config = dict(
    norm='rmsnorm',
    rope_base=100000.0,
    tie_embeddings=False,
    init_std_o=0.0442,
    init_std_up=0.0442,
    init_std_down=0.0442,
    beta1=0.95,
    beta2=0.99,
    weight_decay=0.17,
    warmup_steps=323,
    decay_shape='linear',
    steps=4261,
    dataset='wikipedia_en',
)
Each number is 500 + 25 x the weight over its row's rms, rounded and kept within 0 to 999. Layers, rows and columns count from 0. Numbers have three digits each. The size before them is the row's rms in percent of the matrix's.

# layer 5 MLP up, 320x128, rms 0.0675, rows 251-319, columns 0-63
100:488475503514493506521519503503500477495533518486447495541537478499486485503525521524431507539499499514471507541508447447495492525541505525474465492497554461485525491552499481544546492468512485
096:508419525472514546551514511506515486507493514506486494447525506488493493489505484518489508545544550501527537517499455516541493534517457528507468510500502458528482527461520481445531498509487504
096:461495499502504484529506496518498520529493513500521516481492475505520491450541512519529488477542491534419487511489508551517510494496493507478512493476473524494504492523499513519458512538528492
092:510467458527511496492486505514501494459508472518506545511499510483510477508527498557493488525470514498550493547511490469537516466518497522505502494503478477532520494492482487534464458454506521
104:515489491504543494499552531519540544515456505485514512485469462528483527493516475469524504516509486487455506550530474512484536504530547507471530540475486506471493531491520522509494479509467542
098:479458464519503458472521477507508548467527521487504471519476457537522502482503516488451528502525484509489548494509497490491555500522525519483485461486482447524548511507524507518487555495514464
110:468514526503516524456476494495562507528450485530525560470466486464518534492542455503485511482515474498507497504514479528511495496452520483508552525518449500542504541486496498506485506461491485
093:557450461544508480481477509469485490471501522452465523504441523514500549505519467510466521498469504465511466452509531532494503490530547496471532478491498543529475516479488527488518492495479500
105:529524533459485497496515476464488443520525496491481476544511506514553495471502511485502478479485504495508466503488497540478517561515507519513483461481500498494517506546500432477505524490533483
089:483471492462479454519499532490487538521528486482480514504487527537470498525509528505485508519531530526488461516524503513506473478495489522534547484495522508543509476477500489515479491517547469
097:524470488500494474460454482494489535519569514477486514502480481503495520534507479489477529502529551506543506493513486454468524467493492526485523472521490482564504470503513472500491466521524502
099:520475496490538502543502466502496558541481513514475488495472506523602499483514461474497503494495489480503515490444492470465488465510514467476486482515543482502540475483465500488497544536497505
094:463490486491531546515534508518497457486494447485489494495453516510488476499487473480477493533488497485497534509501461502508488554508504509510517579468491513488463449519547547495537507498550503
104:523480540447521546463486496501556471492480542492529507485526517550433489536536496524519523473529520457501490481519502488500470502518577503541495502459529472485489508505463518455474504494515494
098:480536544496490497492523470524502481517498527546506536480498546511524502510567443501539460503495527510481499496459535507476462460509515481503462536496505496451482513456496490531510534475502488
103:494458489483436472503510476518519542462486499544511508506497466492496494489476528483518539504484524459528480566485495487482493551453472511537509456476461505479456534487520461506539485519473458
099:470520462481512502500523481493505465491506515517510500486522514495494504489484458510559491553511495506521487519518473526529493513506471455518493526501514516525488503474485515500470478480473475
090:519486525495507504488521535510500517437463503464525505493491502499483483529490458485515547537548491492470529470496476461495509472472506482489524518453479521525497517494559541458501495524455532
099:535520505529497519512541497559459515476508545501470489521495534522519489493491506451484490499494570458522474482532465524460483464525491519473491461504519469496511472524501510489479472491515508
094:542531485550460477508474511499538525527499488517484511525524507493538487501497503464449487479525497461470536509498523509507520495483463539494480514535465503438484478503540523450537532503526504
111:489500516536506486549499527474497519495503484478525510505487512469459482519506491531496496516522542483499534527497488479519508488494492548518503530505470522538491499479527516538533466500497493
105:494485511549479481528502514512501495483516505502480445520484495518466521477476515492476474462490513535471532494484516495498481497525519503522491532484483536469523486472500548476492474500470491
098:511526545501506529470504492484508489527538467506509517496493508537490529473525523487508467470531466517513497494526503470507475477484451495537528503493445507520501536502520480500517540508491494
108:524526505522444517490514492504477505521551485509461537498483494481525511456549480453528460479511496490507510473523519478475528459523543517487492530507520458478446509522540514448512517496481533
101:489460475546488445519524524522535503506540510497445495507480506539481486499538535493506490481476543528531481540525508505546487494475493496525517536542524482475507515458499553493497496518464520
102:525503502508495544510475539521522510490488484526500491478470535541478502529490459517506512489521511520513506432499510509511497460477538511513515518472511531526489530525524489440525533497481471
091:493547511505474493477461489522515477508481473533489514496472506459522520537526467488477491476508462421505523497530515512467510507477474508489472480553487495506463484524491478484523469495479520
091:504497469523519522466537495501469531507511543466506425522556530489488488522483454520516494536539481515511534483498501484480503479470476514493507486503454531522476504498518487475520496531546461
086:512482497508497480489506453510504514510527523492443508492462511501516467499488482460477438500525507452504509487487513511516502506480557528474481492469537532471529517526515520502549510562539472
100:475507473520492525480493467453534535545526543519516488531496517473525478518493504541454497481464490512499495461450500503493522522501471475476506477524530540466500491515488505473482522497532481
105:483524526510529482525527459484471518442523527492476492515478458479474518521529504520503497497531500507524488488488541509496504497514485492471461494513491526506525493503516505511465479479495511
101:458494469467468480530490511481498450539487473514488504464505500461541490492515514511480515509478530492509554507447520530529473480481525473557524477505542510454475472501498462502510541523505510
101:550448531489493492513474501480503546527483510493499504491514519518453515519446544509508530525529527519511520495503505490460522501493550598502490493482546503515492541482531493506492492456483518
102:498522503544522493533514493527478453496451514511535512487515519508478469457497499478505464538499508528511507511448479502509498552515454473504519486526528480494463487494468516513493508473498528
108:507467498507526479543499497497524503473496484473535482490483508490467488490472475522524515495476508483540467532524488535514493488560553505530515591498525491516494484504470482521460534498535494
112:481518513519483474483530482495510544523493448494480523515510455455529531521497519465475493440484491473507484469490549480476482505530485541512426430516491456463496517472513485471512496467499508
098:492513453523454498488482490473497552507503478474497523496500503507458503525552463436469489499507507495521496508530498472493517461437456474512459513548470502490541478512526529493549469512499505
091:473540476539505524499526502541458531502529518497508451468518503503496517547513468519515457508462500492510499469494490482522520518478493525511478513468512510524483512470498489510486525448540526
102:514534526478498504539468510515477488490483523484451534491567476536495520469467502499529509500510475529523515517482511480497491480525507494452478447481494469511504510508504495485510484496490495
097:518487515455445486495512497522528490502460481515494525520551475522496505515528482548485512496486491490518493488481464488502478534481485471514453456490503526555527494497479492501454477462480496
097:490469518474497510483489465468473496508519494480487479475485506519498526499537505480472484420457523512502472480510522493514479495527484481501488494555486416480483515522486509505504516473521507
100:497511492467499493476469468492542500505526466497503500520462487508514499476485490529511538503478506490477463541504498547443488506482493473488548463490508477514527507513458436469496515483518512
107:559496435489504543473511486473516579494507520520507471507524495497508502513515464512490506493457479489514536477491507531523491528519472477498500484532489501518507520507496451506505530512457467
104:514504460498490531495508535450470510513493476573479542491531538530522509483515463482539519511524506480498503455528528511505527499484494484477489498511507535488464494483521523478504476526462462
105:491518555526521489489557519495505486444482489509490524501476494530476488482500493530490502502482481544521486479472482463537496465531480488482512495526524520543518502516502515506470522518488502
104:540513544476504453519491514469501511494510508503550498462521455514456500494492529502482500473508527440510524511469459502487481554477507498521477499501496491549508491535517482521511437505498489
097:489516503490519514549478532512517509505504492487506505513489483538531463505469467517511529521501504553486478470514479462483520494485472459486462502533528506486505521477491547499487521491542483
090:487453522514456480476560487494501501480481469491520485532480498506483478494501522501512497531476462522540512535483526513469511519507561508507477467490512462480518522487514494513541562537534514
104:502550494484517511500473447517483454491552454487496483476521505488523512511544497439540476504498531511501497493532485512479474490525517485490494518490525521435488493558491541454513497509497445
111:545497504499515497477457459520481453539508461502507535474546538541472510520542519483496501492494504468488509482484525497484514483539521483473547484483503493492485490517478538474502535509506497
093:464479495487495531539500516470522538483525482460489471489522464517500535496524497483529497453500505480510527540488480504487449538478509569436525488482506535491559509511481491530470548508478500
090:513547528506490529479450528457488511519521476540509472487479513520486533491485486571520496489484484528507485461482519514506527533484518498476530504513485481556542510538480514500472555526539528
109:470508516500494529492525516492494502544500451545479499492459520476512491490522514480467491483484505524470530479469521510479495499485497492494517457486568519492528502522494508511515534535488494
091:476502503480523514515532514514499491503505531529505467494524485453483467464487491476538532477490495510509478558484483545490484501521478464514519449518494511515517480538525469475512494483508535
098:474517497517475480487476488517468476534500497538502546491478498482476483512569514528513498510531535501487486506513509444515493475472503518482482518551491488538455524455521547512500508493465523
092:473514482482547501467474492510549547493502498487505494519455515526467483493484508495454528490473477552501508501479515488499483497484502514520512491526510485512467500521460511485512492455464481
104:491487531514458446515485491512481479532495519500493491530500491456550493493534513471521501509557502489517435490456542501466520457491479500517480486485500515485496514495511502528507520568493533
088:468538494514511547489495509523523502473487514465552523472479444498474545536503457516490497538528504519490499524498475478498474493532518508479476491488491432527510519475473497497474465466441514
110:505474546532506492471494512487490500520488528502489489485512474469508529492493488518497477516523466526519493486484530471455513522491513498548480539493477451488467545526522511479512508516499455
096:517485524528525475512553539494498509482554547525484518509536496479446493512518550538455513508534497520536478531511496469492460490513482510534507522457495500518484516518478474506479495501485489
114:540481500540488523510513467526529507534488458499477528534493464478541463478502504465489495477501479503506528540502479463470515508481488515502496520486456470504503454520539481493533492487450487
117:559524493496519466520468516537501478505497514463454503492483448528491480541511466511521493516490501513494492521561512494501504456482488487513464467446471452531475497506494498496482488466493493
093:514513550455467457488486472502492497524504503551508521510494532476560493491489474511483505504499491533495503505479473512545501551505513492510485487523455502448539532475526464511488539513521566
093:505460490489517560510499508495521471448464502493487500474553482518456491532524499499547512529475522484509559515485474508469493521476498501512468497499528457483445467466487485527530472465512509
106:512490486505468461506462516503473481515486529514495524522515472504503493486528489531522497521527526495469515565509523492527511471479490544502506492527484527465519536491490518557499466551521477
100:500530484554449489477495482500508502553465471504507494532511480470539494463523501447502489508523495500505543569496477507466490496485536485530495496497489449452495522506519495493527537500506500
098:508506523539509516498500458503497452487526489468498496513510519493524492475504511515475527500493495494504525512465494482488489533453473531492469494511484528498487463474497490457542531501525494
096:479518475506511489502515514461472511509484499487535478480491498490514483541530518479495463482461506516484481566529472504521493474510491523483495484535510512459519480522498462473492493442548464
107:485507497558493530473546503524480501445478494468505471515512537495502504487474499502485516515500554470497503507491499458524512494557567490499478508521541505523480430563514505538537502516510500
# layer 5 MLP down (transposed), 320x128, rms 0.066, rows 251-319, columns 0-63
104:485513544499446483520467521496546497513509496486483467546489509508509517530515494497534444470505444446478511478471517523493494508474515494553484502553495490553505486501488484507485517489468480
099:479522458486471474489505537503485496470460475508496516528515515442480473540492535474464466513517532498488508467508483503502499466494474522553486515481535516489491541510507446498510453510490507
098:520548457479495487483459500476528489482491505549474503533514544469513515549481520485496501498477527496512504487535527501476509455506461470489459512541513456516496500532477475530543485522500541
090:484522508475479487498477493490512487521489517541444479516503493541480531529519516503506514471492445506486493509488542520527493507495493453541486532504519498470511518487464472486483484454468477
102:508520515516498492514522468491482465484453500552489537525533511498503528532489472504522541493492530486514501534520476462516451463513518489474541508510512482514453507526475512481468523529482480
099:551569497476485488498481504484515487502476457434479564509503496434455516493493463532499488473466526488536485496485468539507483512517484507512548507504517474520496528507514474505495495517489466
102:477510518500514493465509494510497497491490514490503487472503528517508453488472538537559529548491539498535503507498465488494513496527483536509531518503473511559493525477446501533487467520522510
095:475531522522515512442498461509500483513519477434477455454470504496531506532517513509515503457505489459495506497535509478538514479525510518470503494438547466506488517516495509509467525465458480
107:505495496522508503497503516505500517539489509539493466463503489521538471469491506487497501479498508541493487541516506516465462565476511487494495490487476505474512463520565475510494530475490436
091:500494522552517487468475463448502515466491493579441500511509502461493536505511463457464509470511470455502516503569509498525524496484510527521496504526468457489478508494529476498465474516493494
099:486506553513495499504481483510487503471510495477522498543490486502507498490442512495519489479482490441521535502502513484511515510548501547528504519493534484532478500532476524476509526518525477
102:492549469501525498438511449467538484503512521518491452478456488499470467480488520510489467527508504512478524461528508490502479439485532507549492488528518544533500545491492540508464495517463477
100:478500514498542499519496524500520507461498500504573522479486485477524505464522512474510510492510497489506471492498501508479491543512517533494465476519454515475488516456484477484496496498492590
107:478517498492493493528532547513482523486519517513458519501472488516489464472494507515477529503489522483460518499506500463511486511469522499526504494493441491490484513477488509530512498492523529
095:562522506534497462500476535536513486513494496547517512519532531513493485512507553464449517478445464501494504485532495485485508534460457535480513491493508487528507521498496495471527514529475509
109:476502512473460501495495481493528518474462475489503470541469494507542491508506488476537526467492516482504463507494505493485523520492505500521539487523492544511523510498486505535492539556483499
097:492479450527498507471507489461467490501505466523503454466509511486514491509479475495525497560533502492532526579526503515498507509525480526491542541522498524491541521465514481522541509520529481
090:516476490500527436527469530493491495550511475510486543504515433468499469518466513473528535475478499531490476524508501566471497550506477487516478516490500476494480456509523496529485499482512504
100:510528532464551521488487506489538511530502491532554470482472482528503479486468456520485527493535526526522537497502500481481492538545512504510504535471527499527503502494482470531528513512491481
093:522502529510501490511488457500522454467517510526491498542486496495484473488511471548504523520485456435508546490456484482503540486543488482510524448505496462503480554479496495514488508497493514
107:481479503506482508520492531495511532464528515503530512512496477498490507573535508520469504554497500508499541553493489498494490493493501520552510561525509488497450502491547553511502474497507497
106:508477436487506489472501505533467517475537503489451488500551473465467516507485507474483485490510534481514537506502488528538527513525486502490482497489522526485515464490502468444507467524526484
098:487499467469518561532495512474547505512505459466507535565536481537478486550523534480497460483499480511485494507489482467508478499505484447515535494521481533519539540497497486478506521528499520
106:494535511523477469492487474517505480516540494541523484517463507488504496517545467479490531469473462503479527476478486482478534470506486500512504526564509495489451550491542479499501509482546522
090:507527503504501532526530583495505490489476510539518491482519504534552501511503512485500506504511494517511518484518528505464507525519499516475537476494475475478509506478509544513527462473479494
104:533485479501513526470508500531511514458487520489508487494479492538500530536537502499548540503504509455494496442486537497480490530500512491511522508462511519479446527519470469439500512512499455
099:451478522487506524496514526513428473489493498494451495462519491475556537478472511500542508517526538530487521468475482507506504461522507520508485544507492489507516530456533539507499467516540519
098:484504474543506491461498514456478481509487481481474502520555516472504523535486505485527479521489464467548456504493506502533469459478499541473502499454499529486523512485496459461519500524506493
098:526482496500502534449505483520487531446509493491509501436490544508547514542468506486489496519465505486511518510455494495515508503505484536515476488525516509485470507498541494497547523525551509
095:470529545485513508533492483434530517508531516500513495537476506478471461502496496510499477500493510493511515491488548526533477463516538491536497498453531519492497525517517529493476515484491527
106:500489472487556486525528513528481520492466504476512463512470529482496504481526486550501508486495524482470480514503537462489495501476474487487509498517476492484467464509542488518490522538541529
103:467494503510448496481510495469501539493472539519492516501468537483500523481498468525534517501480492520483482486521488491526496478521503523464492480540488508457504499543512515471460445491539517
092:489515538519495502511508496486505532503475457566468498539502527500508479490489478516483530467482543509519492507498481510500459526516519490513475482519482473481482541483524525560500462495477532
103:503504525497491485467529445476443497511476514505524441471477484499490501478539534503517482470521466494479467462488499527469520496519540485525527488444491485483453526476488497545495542487499517
098:497554531482479504476508467508522492470538510490481474532516479503489481513507505495480437469525471470480545510465488516512510477508487500474492455515506480510493492512551486476523475495547463
115:474522486491502535501542535507480524497501475471509537498474500478500494506509508488502538431503485500512486500533535539512516479531480465507443440530498511488505526473497505508500514496497503
089:525484471474527520533554491541562536542488523495521500491549476498490472484462477503514525478526504510441515493480510523486484471518530469508501503507503552502492526496503511433485469450473495
088:544533518480481476492497467464508500517494482504497518487507542508514506520485511516527481483480470501495501539506481474466501491480514458518547498491489480531522465511512492511507492512478538
101:508510486475506461525504492471496491530476513456510515508468513466494502543505498470480534483467494484483499507486478465518503488546513523529501483439530512517530514483502483491520478526527491
103:454533508509545478529549552513477476499503491473497468502513465509499504462531503475484532479489512504474495483558481474510517504508485474498523523546499530509473516487487524509478534495527531
096:513505475471484492556524487466493504497504503492482471520477513465475504504487539481520469539501486537482500460485513506513469507456519492499494493479527474541500533545561489472505484536497516
102:470507493533457465504467502499515511471541509466511518544458479512514535502486498467492541524493475467447484489507482472503509468498523473533456503496537514527491436505515501549487508528491464
105:514500487464476467465506482547485500467482492514479517514560489531538542531514513493466513513473500491507477472486474528496444522525484472509495483505506517456511472507513451487501501528495479
100:472456478513477512443503440499471463484514544463490493457500497565483477541493505493481485457496496491493488477500481495486479457468501498503457489509496472514467529516516482478474502521474536
106:471492527518511480509536535502530510512491462521505532489536523559530472520489491499542545526500504498466492518533515476522487557481523532541476485514494519480488512471476535485495541439464498
106:512488505506510513548514578508513533488471518526491526514496484494512458534527502479503498508525519518528489509490506514503488484488494522488553467505478514520519493460487484490480482489497507
097:470493516509434460495511511494508471524512500519480444552522552470506510450522487505505536495463521486533465469489511483495532550508480520527449468534501493513525513516486500514478464513492486
093:459488447449531477501477525461452520520503516514525567472503532469498495450477483535500534498521461492492491517515522480514482500500480492479517511491509513559481508520480517515532492542482511
103:535474482516558524520463465495522547522548490439517458504513498496495497492502482493467475549531551557502523533470486525497479481523487492496497471477524532468467521454503510514496503479473522
109:503512461495464516443527539487461512500514464560529447485504524516519467460506506521531478531522496456529481511502520499481550458521478494520541486471514557489490483510524502475514545500489514
088:520531503508494471498463418484503477490507517429511503514491540513532465512488501507472520534539509507483477435527455496491482483528471502452511490479542498510436439501493487535506486478544530
088:533497490537481455467525523519504507464505504500508506474501472480525463449536494477492504492508545511504485504558508453522458489499492522487491500491503512465452448452520518487529449477500506
110:496470449474478502499511480493483495502460517479501525544526521478535489507470496468520494514495450485522454447527518518486495531452475487488479524514532516540511522494537491485504483536497541
091:480516505495497534511469436416518510477511452498531501506452491469515498496444468508446507520490473498533485512488481453472486526514538526482509517470530490492514495487463501528543512488497492
099:478544523496495476509492544497488507536468550508497529473497530483489474531509500465487541520463504485474523445497492479512498508471540514544494500487469510456489533506454493549457497458492508
093:517501473508475455504496493462561480477523503478490475522459502518531489523523486505521493451496436477516457503537519501487527540476474475529482514485527486499485488484499507508482459463499518
105:458505528549499480521510561497491487484462484498497483542514482503467500467552482486467470498503506509488507484522471468508523544471488482500467508523518490496487473484483498455535494521475475
088:498454523495504474489513525502464499526501505519492473536528521512531468494494529519515491468480480481521498523502533508512558495471454522509506520517517585484475504508549511468538529516510515
104:467511514487509515562488501478508499547488520478479453482498436502513511497479477494466460486523469488484504494472473435483495501499534507488508547472496443487507455514508481477510496512495476
099:484524493465463443492536530553525502487528510537467472504482519520512488482475478471511539523473478504480489495476488504472520475489522458522509465504489489501506534525498512524451508486490451
101:508490503520456497501465451508531508493508539401476480530491502464500492494489481496498453504529448474508485505496520479499500510465520505524489514507502492517506494539490499490494452495512488
106:467508501530473483555517529478509499492509473471413537510499493479487497504498488448487460520514527509470490513530488465541511481495537467491453449497478457522531510509501470535500473485512493
091:419447458499520504488527479476483498504492492478472488485504500508492497487499475502479508512506508466525556508500492527501488432480518502493529510529524497517480511501488563548466508520539533
098:491590534520516463519505459487519506533479475511479517552491553489526511516546487517524513470511523478476464510484489493484487458527488520472520476502522495496496537506548536515482520509532526
107:537524457520491453511498476498480509488505520508513514479453487522490485530495511463488510504463520496499494454500521527521482426476519456532492504507500470470486521504555483481512481466519497
103:464495492478463453473466471457500506548470510495478525489502508480485515484529481531480517508495495481506481467533482522485523460523528516456456520538526510486460525518464507522485468519512510
099:456479499504488478532495548485560504465500506459492476511474436513483468500502514507501490467541482501475559526521476470503522506491519516465516450480516505486479504559472549481496523507522477
099:494513479539502499518486519513500508497495479500477509520484485498477472503513527481502529451493577471518440513500525524522496512471503489512542501502565506517513482486492515526514502494462507
112:493484527543489514520485502514507539506512488530505473494475533462527506529533480513491520500507508511504499503463524476472555489544492534519478470470486479498490538517467461538484557480467481
# layer 5 MLP gate, 320x128, rms 0.0702, rows 252-319, columns 0-63
092:516508513505494520504477486509527524479556506475493450496456482558496497490533513490501526458485498517526470475465506456514510526508472461503542498486499516501502476516479509499495513473516483
094:471543498499532492512477478475495512519488479524531522562509508469506509511557505530515526446486525516482479527508536479472531455504490523519490489523529497466500508557524476475518526534512546
090:494441463495492518537471528523503511479515480506518469487548520494476508502511473480497517477479477493523541511499489477465529516499504533465493485477525456502489476497518491534513496511509465
099:522533486494498488538522537522483466503474538506504535513506539478497461502494475532497510507542499516492484468530544513542483451500500517532511560515513519516494469502472507486478499533482515
094:494478494587528525497503487501482491510513474482508471506568539514505493505507511500517476503513501526516539521489485512462557514521504520509501465499483489460488478505508549492550480465515497
114:526506533470461533487456510515459526496520553521514516545514473533494488463546476509521528527534490508497513483539515513464515516482489478511523512472517531510522498548511537466445521526508471
096:473517555500536512514477453497543498489490511499525506510492447552485448498536524526512494480513482516523467527460514476471460514537486451508494516528529458493521477506461473507519551494494514
115:448498529503544512511474507521531508517495578542475504493491495514535471489518481479502525533545487525515499473507520490461504483511521494551487495551494519514485513499499554492468482504507539
095:476445487465502491536480544483484473514483485507476463495495497515473490481499530480474519544497504514439497520488483500516496511465443528498522497452492556499460464508480480521477488511551506
102:512483463464519479496515498529529507530483494475522508487481483515525492440489523519481531514503499558460485486499505486488538456491511483485538509476502515569503500473464531477459522521487514
095:509516480482465453519579506508478449534502511498524515546473543500538490488525487483508495496500520487523469553496485552504522479503475496529463479435490472495557510509480466497508511502489515
095:491502514539468491483532515488519499508533519523469477526495520523477527554489473501463444498450515530524515460484497512512521474513474508521496518506534476496517446467458505513498504566444481
104:482455525483530536549477541538527512467495521484483517477492475541479469479519470556484528460519538489534507529514506455510458512492515454554497499468517456492471497509502487477515502483501452
099:525536542507541505501468507496524506506457483485516492559512478485475492518509557477452558470430477470508476478512497459482533553480484506521473477514470502505482497510512503474497470492485511
109:494499470491480474496494503490538523510447519503488475491473535518505518507528471522503527495519505472461494454487471502468508486504521516490547538461539543489477497533488546532492501537495465
087:495535521485465488506502506523501507482426530552491521480511494489530490525492488478493541492502492475510475471505484498482476509467509467498431492482518512539486482504502548487512506500457505
093:458537481489479475522476505477523478520521497527486509504463492479491510486477538531457504516486478517482491499485521526522532545514525496497484501506526537486505487513485506507462550502534489
104:485501540495526500539488494494478483511492445522483499502458490517481500437459459525482564449498480543510515499490479470487497500470523531473535500518506527497487478485488504483515465509498503
098:483467487458491487489511475518486524462492499525484475475493480529479450495541504461518500533512458534456500457493512482509498508495477485463483498465521510552511462515518490464502506483473498
104:506514534515506487540466509489537504520476491510526510559464474494513479502522478472497486467532493489525468519528500479466519500463488528522486512512478505498510496537488489510483467492486479
096:495471508508492499508491505499503503494502541499502465528501433505492504490541495482504478485445477509490469518473506452493516510522478500492505451502531485459507453499450531460514511485496520
096:511529541500507471508446482522497482535505502508496514481492475492514466490478480516522523491525493538552466503443500523496497490463530452525559511478526498504488501506504471503512513507524448
108:480498530491534452466470505519493516483472514564484485485553466522477494508482512499482523458492454505476515493470507477486525551490497485492479493495471487500511495518491521536475481497508478
103:534492484502497556479492490516498503536496521481511479477484507540509495470507436450524502528503485531480509472480469504491513515516542475503524451495508517475455528547513525474513517490511468
091:517451516533513498546502490485530541480486567489534455514485485512498513499500485466530492527497505482478486514525503465510528513496527531518505500475543502483475473547515539473524494552497494
098:525497510528444487489508477502475497466514488499534495521475527514490493506556508554526488505547487495498445533541526494518482463503542507510483512487506518504493493498445506489507483494517509
091:557464503512515503495490509513471535486520547483528467499505506512502472491496483506513553503511519523502520449529484471443539501511499493523489482496491496510473508498516526470512485503513484
086:465532515523461452525526510544487465519532528537470557523462491504465478466512510443458482499525483490500487513506489510513478484515498489509489479485474483469520512493479500503513458503492525
094:508512511505505544475511496511480508549426554551488506499495476508470515524490505503465497523525519503457505453478533493533478460469516526452533485549523501492519498476537509459531492519454466
114:495459485507492503516471543486485484549498488504471515511498499511459493463498486508499586531526517499491499491520476513472491496528521494516469505497504519493470569516505530498486461501531471
101:491492473454531528508498506477510520509539494494539463541541482525505477495483483506476528493509465498492456477517511528489494523463477498502527531484524521506529483527490561539503488514530489
090:482507494509504485482493516476521489454505523506497503530535496495520499457534487560494476449518508492481434548536492518486498533469486485489493518520460475480535488517478529531481512538480475
097:475495451481474491482487516499526510550466498524474485508492494525481512508539488522487572468504541484525445491525505482483559492497518502550503507476442467464466497552511497482484504527480489
111:486497469491511512560455549488487494527447501509503466522509506510498497478516469504507543505489466515543468471487438487491478476504536463532486528476469500495461522518493476509443544482507498
109:527504508513492472491531501514507492505497522525519493529499514540492437468487552492527523521464505472488494505483433504493499491476495489545538530504524472515468454537472506483540497540474505
093:489497501548494470516460509457532503500524438470519495501476504480512439524490477486527480490506538489478477528514526466505483505502435484472503498515513464475505489502488501557516482482480471
087:476462468513506535488519496529525522490501560482474446489502465504450509516474500460484537486462489475509486441509530488512528537532478508487434484463503500504488471487497526490504504477511495
110:470489552512505476497527476536434520515516516481504474532479508540520475502477539468541483510487499521499480459483549446510520463460468508451472504504534513531472498487510517507518472496506496
093:516493535507553486493520517543489489496534539514510460494512462470482501462529509491514519489551512545550481484492519498497495523481501498495557483540475525483503489487517483535492496477487544
098:475507534516492517557488522510503460537520492503463511537474520475511493487504485516456511479528504478533510498495472494524490468516487503506497509479504491529462486552522466509506514541459565
096:524494510502490510529473488510543504476483461502489531529462480568490461505504507514514559439539521506508523498523489520478500461484506491518532501490527528531512519502510554471525531491492527
104:462509499494554520504477522485512453560480488528496478512499478487463520475506490524522511513549504534517494532483482455447481516482451478518487518477495515527500484460524506533523492509458510
113:514513515527522533495528484526509521533467482532510479523533516513509463469532502487503468460537514527481497479483537511541486470519525495512493484513473450509437552464520525520540511496479521
106:462486458461517501477523498518531527537477498557553462509506456513492485485520547490513530487493471484462534547471539495470527574464502490519500487542527494467506514490496549503460484479513534
102:484494502484528519472498479521516521518504491476516512521516463492457503484534427454479513506535532510500452496544529507482510519520518550442550443476485488501526507501475463470457475468521528
092:443484517490501503536489501508496532517496516495519513536495479515520520470523535528510516516485458518473487533512536511519493524506472480463487501528529491527534512546480463535475529457515537
087:530500530513511502503460468460517530463519493507529424506501492511530518475488479480507460482483496494513530468494554477508484503519495464437474474491475494544492470523503517521524479465518448
101:505461498512516504528511530478514507495501521490513536509495479484456441493485526532485480539526510512499475505496506487480538499490483538503612498445517482477524521489500518514471512514487485
105:509490474515472484520497497496503548524495483479458518509502505478493529453495491473523512510511490533452531512483519481499465474520525523461494513530542510501501500466431483527497489540477493
106:518492477524523480514513480458511520547502519495489506526482474513528497522562508540508490513489465519485479462467500514516480515448518510480496494506469499464519511490475474460496512492466520
094:495472478491524513486524499480429493507520502522459500516501474496492454467535517519519479505484486510496551497507529477476490496473471520480529467477448502475540489519515472487452555513503506
119:504539521507491432499478500499501502521483497502468537537488454522461517527482514472484548443499491476510482479482476429463522509532504509508518519510525473508494515522493529543553483513494445
091:530483475485502531480522468519507509501491542510527491485522517494515480482536554444547524513573489494505462460500538527503481465445478500501461457506500473505495498538482514441530523474512487
096:487505486495483496482506530486525511494434520526500532540532495501492469503468490461467494522479486513512511492516488493457525526463523495530499452497485507476486533496508517501451523497477486
090:492483496474483496492481512512515514468498546494523461534481450516516511510533482521526500477484504458513483516525495472486526522513474511486490464508522455507541510518499495523507429524495521
090:490497515524486487501497547492477510487512491504527511512502482516435530495486539516454480437444476513456468498498459512493525510534521501524489488512473445501462486535490497502498519493494553
083:549541493520515468474484439510508481475531458437497490471532505464483473495520492460484495531509494531523486535505480516465526509467477539493480472486488485521506465477527463519518459453519475
102:489520480478462513529496513489519492519505471533462486518477488520489483498515511494483502431444539481506464512521472489490514491510513481498455506486498475492469452521481458535497496513474558
099:485528528478494484525516484516510485484485502490507502561494518485560464500499451551475530456468487502499467556499509522540499463498493447490469520505470481533518479486489480512484486461463490
110:510465509479488471513472472526531514519479483458434510528520464536514514453520503471496503459478476501488512517514499462462516502478498469462482489510502491524496499529512474511518464502496495
121:508482534496521478503472517577503511480481525500503499534505497519470496496493479513474510494496488497489488543524520523472479515478535487528523518446455477534506504499493507486466523434438466
095:540500479474530514512472522484479529513478493501501519475505502511470518448513533520504507461460496511466432445493493477523538522494490489481459524448482483483454510472467511519556515464505488
094:481496505523456485501529513520478527489479478509502499480489503525507533505524467481495500530518476562496483479484507512497481500502462475497513532478441494511494472487484494543467547470496484
103:520488501461529473522496519558498485506479499525541507507516505481513462433506482469495537540489504517488483461531525501529494523519532478503514473486489477468491502477474560488499511479530509
103:480520454517501539486492498518455499495497525479533476497499446505528467518517493526502523503536491518461470490521535517485480525475498516460522463498491516479487555570479521544459486507500553
097:508455508522489451462508503524495534527462508528520462509503524542516511496518524536498496467532489511521453541497514515524491486496542498499515553553469510522522479495529497549523475494513533
093:514480495490513524502542490491478492489507502505518499535494464485511524488520471486478487493515528514471507522490520468489529493496540486515496525484483494465477476531530489475498470471473472
108:517537549501535516536505516506468462500507505524485516530472489486499531499479535503506493498531551489475528499523487456465474445498453527479510492488479492485473484494511516519529433501447493